Part of a small language model's weights.
Size: 13 layers, MLP 512 tanh GELU.
Architecture: LayerNorm before each block, learned positions, tied embeddings.
Training: a variant of SOAP for these matrices, 3492 steps.
Each number is 500 + 25 x the weight over its row's rms, rounded and kept within 0 to 999. Layers, rows and columns count from 0. Numbers have three digits each. The size before them is the row's rms in percent of the matrix's.

# layer 10 MLP down, 128x512, rms 0.143, rows 0-127, columns 160-191
100:551534508528500466500500452498506465460495481535547503480522491527493499484526506531555489536499
103:484529526494478474476501520474497516480437468483519488511475501505514532486459484531483517502518
097:508500465506528526489493513508485478518528516486511513471565537518504496484506499492483479493504
097:520496468488480506519468532474552517493521503502534498506487503459489512470475484503497494485503
138:505536488519524495552514502500483479501498495487470499498485491464564512504500500496462522526491
099:502526485509496476456456517504470550526505494488496494518507489521512512495473496512492499537528
098:548492505465510513435486507526530528482539493520499532488497502496492502519506479474488529518555
097:495484533485509517475506471479542500515502510514508491503513544476506502496504498505475489476528
124:517462512507604487492519514494492463553502510521489498538475548525535487505520530496493499511521
104:509487506465548512501506526499462484512513542506499532516548491511490476490503507511516490484501
095:476478504504522485545526526488478468456466491505486497489531433474416500524520502477482462523461
101:502505507557493514534531511467490489473475471469485468520517596512519470484529483490495476488506
099:510501460519507518501526535530508542442542481533496488437508488476502468515485500532513508477485
097:514509517484496550499489523469490501524487486488531498451563506515499506502488477474534494501452
101:453479454471509481510446533525496510489475509500479546479508502466537528498460494522504482529467
097:508490510521516533483510500458510487512476498481477548524490531480519563534519529513501464521517
099:496486520509534509473532515543532492525474516518520493495475455554484482498489494459510521488459
095:522460529503519524489505497516477499517495470465503524507515554491464535545504498504546518535519
097:515513457531482532522525475478469512513525466524527506496471537491444481504486524466498573469480
094:484512505543480537468528449540499514468503511475510516489500481464500465535574460480539436482505
103:498507484530517530490488534478545512478488466496489517453500501500543511536498500474519476497506
107:514514460497502497481493504532468530528484507509528493508481487507490524472462518502499521531498
108:476458515507486519477498520517513462521575481465507525506481541514519481547512505463528505486500
093:491530491529521521472547513526516483531480536513536503510499500484465505501470547509487477508491
097:517500433477494489516497503461515495472512483500522482502467465519527488528492532509507443485484
093:459461482473509507509504541499508499507467472502495529523467510511491490462510486490510500490490
101:459499480512509509483486500508476513510512499513509485500498512500519529489543482532471491528473
097:500483477478562501502496509479509496497546496472481485513456512502481519484488487453516501459506
100:471503503505530533532487493532530488489514495484503516501484521485517467503442478512490544450495
096:503502534492509507484512462485537483560476464499504551547502481504520519469481488540511503460495
096:506556523529468516476502460481499517500504493523476476482566461474535535512549517472526552510471
101:499515463539502519503496468551518510527499491484513509482466555494507545472503530491491435504497
106:522521483499459505504504509473515489530534475479484503484493565509522509522476464475498458505537
100:510526495514516528530487521485499473505517531504451471501481545471481511505487490554510502519519
090:492552469488494468477546524489530507490492500536497492507576465486529524464525521453516520520547
097:483505520460462470460464493535492496516465508507479512495498524541449513546443505484499483477531
101:517488517521509534486507489492453532492510497508484502497464469459523521478487486490506535468482
098:483490414514499499501500504475481507494507480479523476494519539441492428476476471492522485499529
100:498455465551485478488511493493518514491501508489533487495480462501475520479525522534538471508498
102:500499480501521484487483550504483479506538525521511475541532497530504495523510508483521517490516
100:435528473441480484522477506475483489509509505520509495515522495506476505521478539488504498523502
098:537500480495470474485470495474513490518526500506519508543528483517502517529512452544505519481482
108:493510473504498482507536486523500502484515474537478498517502494493499531538494499502524523525523
096:494459567514497484528466463497522503548520504487530484504475520496482483545466487494491472557516
099:483493508495533524484500481481496523526518502536515490506473470503500490535536519458482526477497
095:495476528532530515485448474493509473507524521506488531512500470499488482539494483484476532501471
096:496483449550509498494526502473538491503535472479495519485499527490484477492515498479487521549499
097:491521496485539475472496457466539487513513430515500482511463473500475536523520483517488465509525
090:497454499489509500496490452446473496481445503495517500547547492452517506472485482480511491517537
103:497492493498478517512488511515495467521512490491485529504469522541516524518534497502486448531525
099:507535515537499493512527502557509477460500543511497513457510451501488510473502516507452568499476
093:529470508499533489522502507477456495519540484485449503476480517529517516478526487504486513576524
102:516518502511542519523475490535482504493501489476539503497519527493485521547479496447508560473455
099:498462485481427509533541492504450482491467494484486518484470516491529483520514492476521482494501
101:499486513532489479496508514517512544498488486499479538520460479491537509537471495506481495484487
102:471447520471546511498510448506505518477538500499530509504486474481494502532498521535522498507508
096:517509526517489540518462517511504506494515546511506515495512515477504542446490490483482472541515
104:454489496553493515535497469489503470497491472494509520526540524536445483497507467486495500526536
093:538472540478484497508484479514526474523515502493502506481509551521494486522518510453514524504517
107:587522464477479459496475503479527466509503480513504486532540456453491515495495522477503496499473
097:526514485467489454473502517504467470517515489528520529480545518545498503572492499473508498509476
104:490490563464497505481469462491501506538468508493512498502504540515455497513506466480487479499507
096:551497491511518527514505482491519487477506510519501489498529462521487480494503521496508498493499
114:488497454467505481461494501491474495493477560521523534490539539535525492501515493469488489519470
099:474488474536525488522502484531490475477532509471466563531503413575511473485495469461471478507488
104:460448512487481519526466508491467490459505491467516515508474495508484528501494484535510517481542
102:503519501487469521500483473498502524517535488480471474516530467497513494481472485493508479542500
104:461508505495502521506491483531496469498544491535510507512442436530488460503518520500503464473512
096:525494480500523447470482491477499497467503492520534478560492511473512533476548500512482513430496
123:515520476445483531507487477516496492491478485444527495528500502475466473526463442503530504500477
096:490520553519497498463534486491501511562510510509515498533507437511466495532499499493520467493499
096:496494531503511511473499513534532513534487448465492499488525499497461485522467546499511462516494
100:474529543528471502512515533511513515480522518512484521485512500452424508459520475495506537498519
090:471553524433524489507513535499505506497450528505532501497500473504509511481509490469521531486465
098:481503501479472507519484489520555527490573499475495503523494489465518546502500482499482501532489
099:512529500525498492470481493501491475484486520527480499489464471478495521452483505518487470514548
095:498468512481531475520536576504469436550481488502511472494465544516520465524519524532547491456496
102:516482495503565519512532481492449488533502511516453476519525525514466510507503520519487532461486
099:530512478508508495492478483460496510525489484524535506511481493486505537456490506491496515482474
105:467523497482463478511555493480545518520502489511504483530514469506565487488485511490493498511497
097:523490486448504519501505494456496504469480486508489534477464515509551484517491488471533515506498
100:545467511472532502513490485527507503527465508543450543475576567507475514460484468491478479508471
096:471516528465424521503499527540530486498511503490512526510493503486482455468499509477535483493469
102:473488525485502491491512534494474489525476507501496539523526501483511514481522507501498538472494
100:472480475459496528550545513516471499443486567499563468511519523475563494492512536480506531482524
099:521475573507483482499517504507538510480509491517478489476479534479470491516451472499522539518496
097:555498508524541480479503491534496490485454502475565477479510502551510516499492460491500454539518
098:477464489485449511489508501537516498473512518509510522508519466518500553522525497469478454501503
096:476502491515513532501496476559503470452535546485509507508475521491529490519497548463531557479534
097:519463474509471506540496455485474491507485499461509495515541456504456507515467482466521495490510
101:498496476538498488409455489483480526531521497500491494497572473469551535490508497496485480538513
099:477505484501459493512514530529486482460548532507506526490433485503512503537519484488536534503486
098:522522480532501546476474497531488492493508514573521487491456507554463470434467511505536591523482
105:504488497457491484467474466499478517489461504525494528529523492490492457500475472512476489492531
095:512521497479477524493536449530515446510494482522481518502525519487538496486482518480487539518520
106:520525506528541500509535515480441502524496452477523459498468502495454474501479493522530485481507
102:459499481487568526501483535484500490503512460470464504535481484485475514481483515508529414468475
101:504465520497533495543549517487498494495504450518477505491515468472520493481488507485501481443535
099:533470498511526500492490513488529477498462560525514485450458497476494500512495545502483510531490
120:482463525505524465468512484482511504554510572510543518499446517533528493484499482494462505485578
100:527468530522528495515538518499522537511508536512517462475482562466483529523486462526501518509481
101:509510531522484522480516490498500528454489520490521498485494554508449498514504468498512528483507
099:490545518495436491535494464532512474502484495523473501483472484491543522497479487527475457473488
101:521520491525492468477531488462527480518527494484494508492499444486508530512518508497467514486496
095:539520587488494473525490497518487505504504502470513536509517475497521561514477495499501506513519
099:504520504513521478505505518488507494508469490517465484510513472484520542530460519496501497563472
101:481550500515457437486481458470519479513485505504480470504489500466493513499498574513487488499474
096:489513468548529447508520503571480508507462465505502501510489537504529545501522471526503519514480
091:472508538469490522492510498485543498492468517430547507503435462507452502492512529545492516528490
096:505473508536471476488492524499511483471454533489462511508494503486513482516491504450512493556494
106:466508494476495532485525495463515507489503534523534490505485501495519492484485497492501508513513
104:507486527448488491529488481493485516513490495481521462504493448522464453522457490494500484544531
091:538511520489524509503489454504428487474504490526489527516493502502504526550521489516509508516554
090:486499503508500495516516484545482498504486535490482503472514463476496498522529473503489530484491
104:498528506503508511512492546470545519490505498529495472494472452491474485497481500505521524485456
099:497486487511557475531500476504456481509479523542535482524452509461500479490524496519512534500509
096:508501526516499526526473498506476502518482500504542488520487491503485473518520490508476472495541
102:543503474493523506481479479481497495495539498541534487484489477513516530516505495463500465525525
095:487565515524464525522509532562533506507480538515494527495532560487489505506527481495452444502496
096:521496558465526530500517491495523499461533480463513493512521471522503525517478556467476510495485
097:545496474512488488508499484489515465495481512525468475477496549476516454488456503491491520462520
107:491475554540444488482483472542483495489483545485518488484461490509524473514515475519513481522522
098:528483472539523480490495513482520475534517506464520565496501547505469476502496469523488464487486
098:499492486487553511474533502500489532477466501509491493497482493490533501474482510459533513515510
105:469468506468488494497538463447506471540481524473485517504493528519493472521485463493524530547492
097:470491550495542508507484533506545495569521511481518508466520538495477458517490534505531488492478
095:460458542500491497490495483507484470517486495501507463521504518494500479512462501546503476471483
098:489549526538523504508543488461497482485504465526506495503463516480496529495463456492504518495493